Weights of a small GPT-style language model, trained from scratch on English Wikipedia.
Size: MLP 256 squared leaky ReLU, 3.17M parameters.
Architecture: rotary positions, an embedding shortcut, norms scaled by depth.
Each number is 200 + 20 x the weight over its row's rms, rounded and kept within 0 to 999. Layers, rows and columns count from 0. The size before them is the row's rms in percent of the matrix's.

# layer 13 attention key, 96x96, rms 0.134, rows 40-56, columns 0-95
092,201,220,238,147,191,221,224,191,213,192,208,169,207,212,200,188,208,217,206,163,207,158,243,196,182,173,194,228,200,205,214,205,198,206,184,163,200,193,224,167,200,223,223,217,231,204,201,184,186,166,193,200,211,167,198,227,185,252,212,218,233,201,183,197,205,200,164,198,192,225,175,208,221,201,206,211,191,194,188,203,190,195,194,223,201,188,189,214,236,240,223,192,204,207,198,169
104,197,245,185,181,189,180,170,188,203,190,192,226,199,166,176,210,211,236,193,202,164,227,200,177,237,201,215,212,197,192,176,180,200,196,201,234,223,173,182,189,172,194,198,183,176,218,228,171,218,202,165,178,238,195,189,225,189,170,178,208,210,183,210,203,227,190,210,188,223,174,186,226,183,195,208,219,236,213,216,208,220,195,208,196,175,214,193,174,173,211,187,228,167,179,177,190
095,187,168,194,194,216,181,193,209,220,215,189,214,240,200,225,182,224,191,208,175,190,240,189,233,212,227,219,219,187,197,259,184,208,212,166,179,202,229,240,212,190,211,204,202,221,169,163,188,222,225,204,203,188,197,222,208,190,221,194,217,204,225,207,183,165,183,209,207,219,194,202,213,197,171,193,210,159,194,221,189,189,194,242,190,200,181,205,221,244,227,215,188,205,199,205,218
082,210,221,201,202,228,169,177,205,190,218,218,225,242,242,172,210,205,194,209,217,193,211,240,179,214,184,191,196,176,195,213,197,186,187,208,176,207,202,170,235,179,195,235,218,204,209,185,199,208,194,223,252,218,214,200,199,216,211,200,217,207,270,198,192,222,216,168,209,214,206,205,195,219,193,215,188,202,174,189,186,166,191,213,199,229,200,175,211,195,211,231,210,220,168,191,167
109,213,201,238,196,239,192,198,203,209,237,190,194,251,192,233,203,189,185,203,186,184,183,201,205,178,223,231,234,199,198,190,165,169,194,183,219,218,187,212,211,208,176,175,217,176,185,208,173,201,185,185,162,189,189,205,195,170,168,169,180,198,169,213,165,179,207,187,187,200,180,211,198,208,147,222,191,180,200,225,180,210,224,220,191,191,228,183,194,175,228,198,192,180,222,201,191
095,163,203,199,216,198,204,193,200,202,220,180,208,206,225,206,194,237,187,193,241,212,222,172,233,195,191,187,227,183,146,193,208,208,206,179,189,227,204,201,239,216,230,204,171,210,208,229,177,211,188,214,166,197,233,226,230,187,194,210,169,183,200,191,225,215,198,206,196,240,184,197,193,194,173,213,185,208,243,227,191,190,156,212,198,203,209,239,190,198,208,214,170,175,203,184,204
097,194,188,182,157,171,200,200,201,212,186,217,228,194,196,196,220,196,215,214,217,205,187,179,161,197,199,187,234,161,219,224,201,207,191,192,225,201,209,230,225,189,209,204,192,191,195,196,188,185,168,202,234,166,201,194,214,197,211,217,237,214,224,207,210,166,174,230,171,202,188,218,189,191,196,187,156,207,175,178,191,197,177,211,205,199,224,197,239,231,190,159,242,197,167,198,166
098,176,213,196,200,190,200,206,170,210,195,168,206,194,196,162,188,193,194,194,192,232,173,192,168,187,238,183,206,221,208,200,182,189,202,197,216,210,138,189,220,201,230,233,198,188,199,158,246,198,212,231,222,190,233,176,191,210,204,216,198,190,206,213,199,222,187,206,207,201,221,210,190,224,186,217,170,214,204,209,167,215,199,193,245,219,172,179,192,192,203,213,234,184,171,236,172
100,236,166,229,224,204,187,189,212,178,201,182,215,208,172,188,227,221,217,216,216,202,241,180,200,194,244,190,195,221,188,213,201,203,223,177,212,207,133,185,189,215,183,170,211,223,189,230,208,196,181,184,174,177,201,185,195,211,170,232,174,194,191,220,201,210,179,208,201,242,153,191,204,210,202,201,182,194,206,232,197,201,195,203,211,179,187,182,187,180,214,213,196,175,200,171,230
108,215,181,216,152,179,251,225,202,214,163,228,254,216,189,194,190,185,221,166,154,178,159,201,192,204,188,172,200,229,187,173,201,216,207,216,201,202,193,179,183,217,195,231,215,206,205,192,175,210,198,223,177,215,212,184,197,173,196,180,199,227,218,179,231,216,217,199,209,162,220,211,217,167,195,189,211,218,166,194,200,222,190,197,220,206,184,207,197,183,199,188,191,205,190,196,213
098,174,209,190,198,188,207,240,228,214,192,208,186,194,188,218,218,214,217,214,198,218,191,181,207,189,183,173,173,157,229,227,205,218,208,225,157,233,210,224,205,210,225,219,209,173,197,189,184,219,179,199,189,221,209,201,208,205,244,201,238,217,221,221,203,165,200,197,209,206,233,219,220,214,183,196,214,170,209,199,221,181,239,238,170,208,197,197,197,194,236,198,250,199,182,198,191
084,190,199,209,206,169,199,209,232,181,201,180,190,168,229,225,186,189,212,208,217,198,204,180,202,158,193,193,188,209,182,218,191,217,198,196,203,184,195,203,187,182,195,220,195,212,168,219,208,205,179,207,224,175,219,172,204,216,223,223,186,172,197,161,200,183,172,197,184,247,174,219,207,206,168,186,187,210,222,222,196,188,182,188,234,201,257,229,215,257,195,212,203,207,222,176,233
080,207,201,176,186,211,256,206,202,213,214,188,201,226,201,215,185,213,212,176,208,162,179,202,198,170,174,159,194,195,209,181,192,212,232,204,230,209,215,195,200,203,201,195,202,195,213,171,171,205,180,198,195,163,182,204,232,240,216,217,186,217,164,190,201,199,160,149,206,216,208,239,199,187,211,209,207,187,178,166,161,224,182,225,194,225,220,208,204,222,204,224,185,189,204,204,177
106,211,245,206,184,202,200,191,195,209,181,209,249,203,206,205,204,199,194,225,184,223,181,171,223,208,200,187,179,238,185,166,213,214,232,222,177,202,196,158,214,168,186,179,215,207,195,195,197,166,150,185,157,202,216,189,188,210,199,190,172,201,153,181,204,221,208,222,207,193,172,201,220,196,200,197,203,205,215,194,166,220,182,184,164,212,196,182,186,186,205,211,159,230,209,209,194
086,226,226,179,188,218,235,228,239,211,226,190,224,195,207,188,190,229,211,248,179,185,211,148,216,194,187,196,217,193,182,204,218,202,200,203,189,200,195,191,155,206,203,174,201,220,180,174,190,223,220,246,220,208,186,208,182,201,237,203,174,189,202,186,169,191,198,195,208,247,217,202,182,192,214,175,200,207,223,211,208,211,203,180,240,209,168,193,218,188,175,207,211,203,205,225,176
097,168,196,208,206,166,210,235,185,195,158,226,196,187,192,177,228,215,160,214,219,219,178,181,186,226,181,201,190,193,235,200,170,205,181,216,209,210,208,172,199,191,213,216,203,169,188,182,184,184,192,189,186,192,205,177,207,185,172,184,222,184,231,206,178,190,171,193,149,169,200,192,199,180,196,187,211,254,179,188,186,230,170,197,201,204,203,227,193,174,204,209,223,206,224,217,229
091,213,219,183,214,157,228,184,204,194,192,202,161,207,185,215,198,214,199,217,208,215,191,161,212,182,209,217,199,168,190,206,200,212,216,202,196,196,166,187,186,218,193,203,232,197,224,196,215,207,200,232,236,223,180,203,210,194,239,176,192,176,217,183,215,160,201,215,202,213,149,267,205,217,176,223,214,175,192,183,192,225,212,184,196,208,193,201,214,216,200,165,174,191,186,228,223
# layer 13 attention query, 96x96, rms 0.132, rows 41-57, columns 0-95
086,224,158,205,243,200,210,178,199,195,168,199,211,205,189,180,220,202,213,219,250,203,199,183,213,225,205,222,184,249,190,216,209,196,201,185,207,179,201,216,186,193,191,207,205,199,220,228,223,210,181,206,181,216,200,171,246,176,230,199,215,173,186,227,195,190,228,155,198,217,203,225,190,200,217,194,177,196,234,191,189,211,193,242,198,171,173,186,199,211,214,160,225,201,207,210,225
103,231,207,164,179,197,218,158,212,241,200,185,221,215,210,212,196,189,192,190,206,187,157,179,223,209,189,198,189,210,157,223,169,181,189,204,191,207,216,181,225,180,202,198,206,246,196,182,189,241,161,177,196,210,194,180,190,186,207,198,230,194,233,184,194,167,169,209,164,181,190,191,188,235,185,206,154,215,192,202,191,179,193,188,202,197,206,191,185,243,199,183,215,199,195,211,206
098,168,185,209,197,206,199,176,170,177,190,175,210,223,236,179,192,186,193,163,240,194,170,216,168,206,204,186,222,204,215,196,236,203,165,201,174,189,216,213,219,170,221,208,184,179,197,194,195,195,210,212,255,207,205,200,201,196,186,176,202,192,241,198,215,216,226,150,187,209,208,193,192,221,210,225,209,163,199,201,215,186,197,218,224,219,195,172,206,207,183,192,218,180,195,233,157
107,215,166,210,187,241,177,209,186,205,190,189,193,254,217,261,211,217,208,189,218,227,220,216,218,189,194,189,199,202,198,173,212,187,206,173,217,192,219,173,176,199,194,178,215,181,190,202,192,215,203,176,170,189,181,203,203,210,193,193,183,209,158,204,217,188,210,246,183,181,167,168,198,219,195,211,219,192,209,181,203,183,206,158,179,199,191,167,181,172,226,235,188,213,178,199,204
103,164,227,253,211,228,187,219,180,209,183,157,192,208,214,168,193,186,230,252,176,203,226,210,208,178,209,196,197,217,176,210,213,197,220,196,200,201,203,168,229,183,226,196,219,215,193,246,198,206,186,194,199,189,201,212,185,202,195,183,173,201,175,162,200,193,191,204,217,208,163,166,220,198,181,211,210,189,219,197,209,212,160,179,224,171,184,225,174,194,215,185,183,217,200,194,184
103,198,144,212,192,171,223,216,192,222,190,207,206,190,206,177,223,205,191,180,212,160,218,170,195,225,193,209,180,247,212,222,228,218,219,166,223,185,186,212,199,183,212,208,208,175,206,197,216,176,215,206,203,152,190,196,257,205,195,187,211,204,228,204,197,184,172,213,162,192,215,229,170,205,210,216,183,182,178,229,209,198,210,228,186,189,199,215,197,207,195,169,194,180,227,221,195
094,184,193,207,249,182,195,213,174,220,198,164,183,179,192,225,192,173,214,225,180,191,224,213,215,196,211,197,231,169,192,214,181,207,171,173,209,182,178,185,169,214,235,207,189,193,186,170,142,186,196,238,188,210,238,193,199,190,234,206,203,201,180,206,178,226,213,220,185,196,209,180,186,215,200,228,213,223,195,183,176,207,178,228,208,218,201,200,193,204,217,165,203,224,165,215,206
109,226,251,209,181,213,203,210,227,198,205,171,229,189,149,171,184,176,195,230,207,216,186,163,173,199,187,202,207,170,184,189,224,181,227,208,189,219,169,187,200,192,183,179,189,225,244,213,195,181,197,201,178,168,203,191,190,187,203,159,166,218,165,209,204,214,196,212,181,219,225,174,188,192,210,212,202,217,198,238,192,185,196,202,195,183,204,186,170,197,236,222,186,211,206,190,210
097,221,224,196,155,225,186,195,242,193,191,219,256,187,229,219,185,173,227,217,226,169,173,211,213,191,208,190,204,191,171,148,205,200,200,207,199,230,203,197,200,219,195,181,219,200,227,196,228,241,197,197,196,219,212,186,200,211,166,197,199,207,208,211,184,179,236,204,232,188,202,225,208,205,186,187,199,200,194,217,207,212,184,198,174,201,204,199,196,217,179,173,210,221,209,147,169
104,220,199,210,176,202,211,204,268,191,181,197,176,210,207,208,213,198,242,176,205,193,226,156,201,184,205,220,218,202,214,203,187,226,198,230,175,211,184,240,171,177,242,200,202,172,212,192,231,217,192,185,210,211,200,176,183,180,208,236,225,189,191,207,209,203,198,194,209,166,223,195,222,185,196,177,188,206,206,195,215,192,222,240,189,186,200,162,212,209,206,221,251,194,185,207,211
085,177,218,207,206,144,208,192,215,199,200,205,225,200,240,204,195,184,234,192,186,199,201,198,223,183,142,214,182,197,228,265,226,214,174,178,184,206,201,199,169,241,195,224,214,216,205,206,216,220,207,220,230,183,234,195,202,199,211,217,217,210,203,209,195,181,163,196,163,208,263,188,190,200,206,185,202,191,192,209,192,201,213,203,215,205,182,226,213,207,200,191,194,191,205,192,209
088,213,171,229,174,224,194,233,200,193,226,216,195,227,201,202,225,219,208,209,166,184,194,237,205,179,164,185,186,180,232,178,192,195,246,223,225,192,214,204,210,199,222,189,196,213,213,198,237,218,224,216,230,210,220,196,208,195,224,211,195,184,216,181,188,227,201,241,185,192,238,238,174,209,215,243,216,213,206,214,189,198,207,221,179,207,184,180,238,180,231,198,188,203,206,186,200
114,211,212,207,235,226,169,204,202,226,200,223,208,212,200,198,209,234,214,203,182,202,192,194,193,175,211,204,204,182,196,199,218,224,237,197,186,186,200,223,199,153,184,203,191,197,220,204,182,175,212,203,167,193,211,178,201,186,203,192,166,207,178,200,191,196,227,194,203,167,209,215,224,185,177,177,206,205,204,206,170,219,225,225,155,207,195,198,221,149,195,199,139,161,225,180,163
086,207,191,200,205,201,175,221,222,201,220,222,195,195,201,187,201,213,181,187,208,188,244,180,204,209,215,212,216,227,207,211,190,198,193,231,197,216,166,208,234,216,175,206,211,194,199,219,214,211,209,249,195,192,161,207,161,212,199,184,160,203,196,180,194,180,224,225,194,196,186,182,193,214,160,178,239,190,191,221,201,222,207,176,255,194,205,156,205,179,177,202,198,194,192,249,177
104,217,204,175,196,193,188,176,200,217,202,220,182,147,179,201,209,244,228,208,197,195,204,201,205,219,209,205,202,188,229,197,175,210,179,187,192,191,229,200,188,166,190,217,187,182,174,182,245,185,195,184,185,190,215,198,200,205,177,198,235,189,226,215,186,201,168,207,142,206,216,225,187,213,164,197,165,194,252,185,186,217,175,193,200,178,222,229,209,213,185,192,239,206,196,212,201
087,221,189,209,189,171,175,183,191,186,192,180,220,213,227,222,198,200,196,170,224,185,186,156,199,172,198,191,157,161,175,195,224,195,210,189,206,203,165,198,224,213,196,198,177,181,221,178,184,214,186,207,212,196,160,212,216,212,212,231,190,194,201,160,173,150,203,174,188,199,180,222,205,165,187,209,239,166,200,200,186,211,190,163,191,232,215,191,218,197,191,214,189,204,179,219,213
097,195,221,184,228,214,205,204,191,168,216,183,185,202,195,198,220,242,244,199,214,222,184,215,211,161,217,184,185,234,199,173,211,233,217,201,227,211,188,198,162,206,224,185,205,225,221,212,169,211,178,188,205,202,208,213,214,202,208,220,166,171,196,209,185,194,217,187,206,204,197,207,222,238,203,218,235,180,226,166,200,184,202,179,210,189,185,158,180,173,171,237,194,237,208,180,187